config.toml
norm_eps = 1e-05
init_std_up = 0.0266
optimizer = "muon_variant"
beta1 = 0.93
seq_len = 2048
train_tokens = 1180000000
dataset = "wikipedia_en"
Each number is 128 + 32 x the weight over its row's rms, rounded and kept within 0 to 255. Layers, rows and columns count from 0. Numbers have three digits each. The size before them is the row's rms in percent of the matrix's.

# k: layer 3 attention key, 768x768, rms 0.0639, rows 361-383, columns 480-575
# q: layer 3 attention query, 768x768, rms 0.065, rows 362-383, columns 480-575
# v: layer 3 attention value, 768x768, rms 0.0732, rows 320-329, columns 480-575
# o: layer 3 attention output (transposed), 768x768, rms 0.0593, rows 320-328, columns 480-575
k361 089:056147099164189157084156125146167110124127122106118156126111128170105187108114122093158103147155133081131134107118178163085069108139087162135117095133140144171198187136133089108172101152175148145087144119086114168143098128138131149064193113123111204125113116090138097148060130105155154140
q362 097:167161162145122126149138150125065183147148128131095155144129136138136160156118123097176127124150185148161126103133097102162142135126116201129164115102082170072118140138123179105143089096181076092087128111148119087140131117162096135161094174171163174165063130136132106132116146184142095118
k362 100:132119113117142212155107093107160062126094168168126122110175194059109093166125149138090149117141102055106102106092165109153127122180106069101127112104107117185163111114172101149134154171120119104155121134133155186192126088110158146109131135097126191134141088156111092114147121115144102107
q363 082:105104124113097135101154110132085052183174118098161106126136171125168139144149174134134135163121173163111117152143106118118178133153148091151120153165137102045122136124191114150101128102138141106131176089112151140174157149083144086124097144105143168134101153081044119116119169098171090086
k363 111:084131153130149139128150138195137128142136113136067116183101128150077146106092068108114083117124077160097093143083121170104132121129155125172138175113145176189166104143132100113144131133178109202165134141104101099102160158144127107065116099152105088139064137162135118116132160112113147100
q364 092:125165136127131135147088098119105169115103106135104101190092116058144113179164120128107134108121145133120123203061143074180113102127121155190106202102157151164164110099101065145133112171154129126123135162133061128082100073193113127146096099129077131132126090112115185141101045137137110196
k364 100:135108122078176128146110117157143113092127134142142109116166143190186086118087097181148126112182143068132118161121132124184115138087125138103074166101102092107173173073093117138131145093187138149125171124132069154092142174132113058127201116139151169110098143122121128110087129093141106135
q365 104:114118117149056121141128093126202116077175138150160093120103130150126090125111139114169134154152152112115075109154144123153121128115184157099133151108022120047136121144114134110134082169115102113142147112115194145091117137073170093068165131138164083154104126151090089151168146151121052025
k365 108:115129159119174125109153104139159149215095182158133167106084193111099178089115077095159119100134113127166150104067116149066175099135126181172140112088147186159131081124161107096084094138198140125153092129119125137161186102156158136142091117119198121181166167155074139153078154149121104104
q366 066:103133153071120137143177118152119075176145142108190057202083156173153167133096184135165113160155085128157047118088168138106213143166138138062148073146116125078087110128077121193159159174152118112134160128150100129149143160164046153125124123150081150114138126120197104111167117143104133096
k366 109:126079148122178222160165107099157085179097074141129167144180098128099150119166122103099059116063102073096142170137130094168081126170163143171114142162136133135076098141144117103126126140135126086157120120151127084150130055116205180115118149109129147159173169173107110154113069124106138144
q367 138:125097126103128178116139124140147147131158157123112130152137093150085137095090170143186126103154140135094081115152111117124131130115157183134130155136063157080150166121155204172124113139116112135101132086101098124110122108156111123143134193114129063123134136095108100078205164136153118069
k367 129:120158176125138245141127111166109134198191109163164153135155052125124075187160125134132131162123135109107113130061135096185120127223133129184109103072165114129102111123137136149094098124061119107178081196115138086161118112186186160145130142087140151126145105176096125163132102159133104140
q368 070:153091134193108088140097138149127086079097063142175231155101118079081055110128141121100096133090167078128219150171101120133051138120147086174086143101167129186169119130116137087121123112112183080124110148124072127147103111179184158162132126143137157149146133147134149144116122157132128129
k368 111:094169159123061000142131119137108144050133181101133118140091136119159124091089144169133176109158146181157142094177085141112161114104138099131131088144118123092125106119123113148110116116134139163088098164124145192097162152144093096139126136103112087109067070088190140126149144160172195121
q369 101:133155134115147122128151145127105161154093147134106207181055149132120182155111136099145085105123136177085098106094132124159091148143128164095158106145099122081132090115086114121083096182148155087130092067166159098136135083107166061097180098149150082150142117161121171174152158142186130077
k369 098:104128098184091111063106047140101128149181187065131112114129171059160086165132145135146168135112141117149141138133150164144147065129155110138059046157107114138156087130180084107128150209125098119126126151102137204084098098141100097153077183138138165145050110142141108180139180083178109089
q370 103:159166134127074167112143172122086079087161132140077177184149136150164165152099193116140121157086126138125144091114105159126143082093142138143107157069114091164158098101157095133122168111179195093123190144156210178137179108146126069168151156150098100100157138114111190125110118093172149143
k370 116:088182099121078045156085103115082131123188176054166075147067113051114108147132149159105142079163188153146145073189109111147136137148123086101143055130087102122168091117082119169136108117039126091128093133132146146135144190126118172149136145126113110105118083144188113121142176159105129101
q371 103:122112103188100093085158169094111100119088106123171125153188087117131066119097100135141060169072145090087132166136100095093087089181130138111096081144197164136177184206071113105124171080096128144137062119139157129149097174107129191113117091120160123137087084166105124142182070120127125144
k371 096:147156138146071144144093178132086114093081129169135164118127151092110102079155168161152128112099066086122099182140122146131118147118154152139160074152125185143127046137131164114104148118074170120126169122133099136122155096150164125176119124137106131150103134139115092135098149139133139141
q372 103:163097146102128158112102057041134156195119125172124128101077129156119112159165098178094144122114124161069113112109085129111171145181103087175195155177155160157142125149074128077099137126094139197138103134128085119104113142099154199139116125119083115119205107060165144107158093162146131168
k372 101:098090118141144154108129110186067166184132119120111156157109078097121133116096107154155092217111135123151171125099158071177071127121155125134124150097165147153085181139137094147132184203083094150137063124156108110091091127109062147066168084147147142070085111144105124113165116122127123138
q373 125:086114151107132125114046158135081084194101123152160144141115167088118117138159103120035122114122136090205123145144146128155122151177095061157152087160200127162099088125106122056118137146164155133132136135113136172166194158114142176145162039095154088097142124148149107159105132107083152189
k373 117:174084082177123122091151143114123149120094148142113165110156153159136148151046161061153071182152096157139173190109108114103128161117104161154142181079124141144112147156126158152088148133186137135086120185108143134146181134133037046163159160134141102122139098121141138136163098136125134178
q374 103:160139131136100116161088168050163094144147077173124105138068116175137194185089106135171122100124141183138097154084090175215179122066089146117159175173128123103084203156107147157076097093155150151111087104140108128141101124130120119124076146098125114070130155107151162163119094109150123129
k374 100:137100139093158211152166102162155126105110170073107131141119076149119125149135118139084177131149121097105091123123178089134082132147184128173177073124127078130165108139109106170086131166112080173109137198113104118150133150180160128056161123169146174067116099124153108124133164107120157128
q375 061:171119133103107107161107200127088169124070100204143174079155053108116098123079104140128131128099196122163154141174090132146072089197092082108135076083181115196178133129124096119132109091162152112154121120093058112172091128150198051067099177151098120171121164133108139138112142131131115168
k375 095:120187118124109087081137120177156125102133148123113117125161177083130176084098147117107109140122102170128142110141089097147124141077109146120118151124118132094125164101142143147129129132097110179102173147105137147125136170164074133096130093070099144126107111075174112149137168097167133141
q376 119:119171141134143120166120130103125134082101127094114174133175139161113160110108117106139111181103105093106130119155147135096099077137159177105099155113113107136122136130112159185146160151121113111114140110111074078094096116115108123128108163114167141154142149162123108129163149163168174112
k376 114:177163146193160131114124112085159108115089076131133117131107151183106111136173157106146120135135150207143110128133113172063146070122127113087138086178116132120134141140124134125145149080128148051131119057134179124108096095113222223168127138148146154130124140061172120121111055157122107137
q377 105:151095161066110137105201138159120094107107148097144175086139093103108131096127109150109140121067143103140113126171137183110157130160074143181117116098061095120202152167153099161161144104084143107064155151120108169154153155137145117168121127160099137124115096125124151074139131128115138112
k377 104:156193133167140162142107151124153148146073135167057099105146173084112184123138106160112101123089100109135140124133150143124165118063154111174159119105188172156123118080138129175135151130132138161151079060166170067164085173116122172172089090109148138205148205181116165133113109101124123128
q378 110:191105131131162110147054110096101145122072145124098113142152182186143140144162151114096142122092092112092113131086170131136163120149126169131117106081127144113123087082128117182133087127151143113120155133105108077190162115131054159155109106119122157104117144072091130104055105123174130115
k378 103:138078113114120047155080125139133102118159086098114119079095161065149159127114181116121137183165108142111168158179098150138088150103176072113102118145153102126075153125160117125125169112154160116170107092171160124135119109140153091149142074123122172140160143098121183104154095087155138166
q379 101:164133108109117099131078130138117128157081153163179127158182110174066196106134082053147111167088129117129096122124189130117129102143104132143115106076118131135157146144111120154168187093162137116123156167112101132076125140142162086136083122103197085138065124141132177143184139191128153073
k379 109:127172192092129184114149115119115107112123102144106122151078145106123146102109144143129145092148125123120093176167069101085139109124115169127151103170186138086067141166132113139069079127159131112168082099119169108107109144134182132176111055088127161144077111146112104160091168058165099151
q380 098:109135085113156220127150119164140106119131111128099145185112143126126087133153070080143144144077081080187086131140161150116118100150169066128179080082121122121145119148189143135171103122127142139153147146170100088073140185117074067127111105175144127176090110112152204143120108180060133116
k380 098:073157114159127109152110182072150158121079108118098115139105148151168144092108137122161131140156154075136094070108112135147132104115160126134110118113206172169078120121081105130120122128149135101085066119106106144187060089125148130153108085146068163105119095199148106143105105161154166142
q381 109:106122143075130168175107134129187090106089154141122092131113115146076119051130106145171154207122153143061130141185122142080122149140145109159090092163115069121113099182070070126166105077144192146100111138098144129119146168131131227098113118115103152090203156145108154078132190125135115140
k381 108:062097128115156076170153104186060155125140107132104185183190110153128130092088107167119175078122146164111152121099182103119099123109149208138103129130081137123135158106161119108135110155096132127153168147096113087101145180116103175121071177154050097105104141116082063135128080114132168175
q382 103:156021181121135205069176124147087104087119151123146205083153125106143115190157084146126131159153157092113126175110160081061122087149124139105132094137127163162136138117205095177102143083095113153189108045139149141140124147095072097164079077142189148140102145146145155132201126170082093139
k382 100:174183163152164137101106178092160117136136064152149072117100140109107132116164125099090134130088094095185082165165112176137123115160121153161157060145167121105127065147101116128103097183135095188107118136147106070093127194101171161150030125179119212160155125134064125113124154183180130138
q383 106:152102122184085172140155177180133144102109199143090130131190125123091145118139145088177128187116126168095176136129172102145110170168104160074122134132203124132152142154045152148069134148175115114131119071115167129109133163106095101120089145133181108178120115190110180129159143140139084093
k383 104:123155072093094124142154159087089148065090088123094119148102074102078087149067137156130118160181125132153084123155062125135093144122138102176148107112064109102106150103154113177112118080109134146088104161099129104126137154127145171157182102177076128132138129163195134121141152056180093130
v320 102:163141161104141131200111127103167158174144141094089106080063158144173099137132132093117157104099110148142158075068154159068153090092163166080134118212116146137118092109097153139103104105137140100173155123109079135117135167142159119173151098154062066130150115140119120135128198147177105132
o320 118:120144146158115136225113055134148162118184173165137054096155104120105161108152176175070113120133106111197135096147159071081176163080109183140181174091178174135129063114058136158126156155103145138159137119123162134156124135080134075160142128109166111172130134120118133128160148144096093142
v321 100:147143127165058173176145150093150154114221174102131159178046158127128186136122171166127181149110085078088116139182173142131084078069125166126108119095114121159128123102143139130135111105155174124108142036126148102108103050130138183123101107168140118120087105173142109140184147148158104128
o321 114:103109168133098093135136112127149134077089127144178111097125125101158134120088157152134129138148151140159125153097178203095189132152102162034103091134137129103090121128044126165112093106108108128084153118139118156145123163127067177192134199154131135115131161135183069133121140073071153155
v322 091:199080040119193128146140115147117105100086100092141071087147126117122179115107110103151131150111177122169155089116170096087108101149156118163150138143147111107129120114106155181055159097187139135146140166090117124126141131129171102141135162146109128131173134135145156130079147130156099120
o322 104:163128100136144127141109173124145093142126105122106102129150116164096117124104100114129178119107206095135110132132159134128116091097142129107098155136139136156080103054158066128109159100139147092160137062124112130099115092123103168088137130158130108142126113132077159107104122190198157118
v323 098:134117191097114142125209081105178141145134150172093158098192084131106087114134096143128103095204143155109129078128145200142135134157186137132182132117131175146081205094140107142107140118116110091129180133146071090108136079079111126075144162151142182164131103099109139129109119133125114119
o323 111:148135086153119077129137144111151119119144114087113150084119120094141119037116145162087208097128105169179085096137120097104175172157164111170161064091108133071086139139147139160102139174135081145152113117072147157152167035126143093144107110120068178110064158129079127154163106110128109103
v324 100:099160068072144067143153111104138145144108066097154098084105180137148066150054166099122151119104146178106097143124120133088118158176133152115167181129130084092129147118112121139118129094064138125157130141132115190144134178159146077099140142140111158106090119040177091114145142100114104084
o324 113:136198048118178056147137078101151135123150126133119166097150153144096100181167129091138084096080040107079155069129127117082135121098069087121120177154128142151133154171150164128161137064094115145100094061086175148118155153112157090112138121061139078127153142151127146110119193087070135142
v325 101:118110105102136174153153159110117155077093127144147163125037171155123160121120145215104150071208152128072191124148123104165112119094120112084150063063145083098157191109096088056113141161102131159116154067132171125148091121143178149140133060128084117068078154137157109133138133136110153155
o325 112:088017179101134082094172092133135133077136115121112104122137112085070117126133124193168109079132162177124103104128122125169116102130198155109137070164163101066140091106118145122115148098148130167147161158094114085092138183139140089112118145129143151103112132151196150145172060155133141128
v326 093:122073171148192128106155185112119124158117152142124164195109116175096117156093139096146123166115158096239102121085160171130115117205115097103132138181137117092074149135116155095148077170126164168133189140129146133128115044144081175104116141114161104123133150026099146131102148113122127149
o326 102:156150129120135107079087112107068146137184133164085136116163135164123130127120106091103099147118088134139111134131060128155081128155120130148115088078136107165101155087110149141104130119143166175157155119085135154097149160098135173123101168144149111132059135158127142074160110115090105112
v327 095:098175151099143151091092100156121118130127084076168076125123165120138166097083106120157173177085182131125132118064158121091139163146123193092173130121100120150189091135179110136136100165124131083159100133103143153175090195151152136126120159117190124099087090143123050113098105138098101134
o327 106:124144111068167161170186164115162131139106183138128082123106104149183118150123181175135104136129124083148207113066161112188111156133170180197179175129180123128099136168143132137122091104176155130094123161112075148150196162113110131102155106122103153127138117127150060115146092166180119115
v328 092:164158177163072137130111121201125075119139128123159147204092106136128122111196091078147155077100171128124179111177122110143160101064148136117089131005172120117161143124103105135209149186135074109146077122141102144139043111145111134142108175096120135071098143137099197099116113121129155133
o328 104:095170144151089086116161109134113128136138100160031111132128092128137102122127174128188121139092151193075191107090132124168112126121227091137093153142144135133122141104179152138156093097094079122176123172128172134115085154145134221141128140125148090157185097153137121081136089150121090113
v329 102:118082157132141161122112154133148123177123094079106115108189135099118145165189143122086109089135125144118186117092141102109163137140121151170140101143152136153113109096186126101123182162170141166097133191174128182133186157091099122146103121160104105077160116143137134164169109139158134156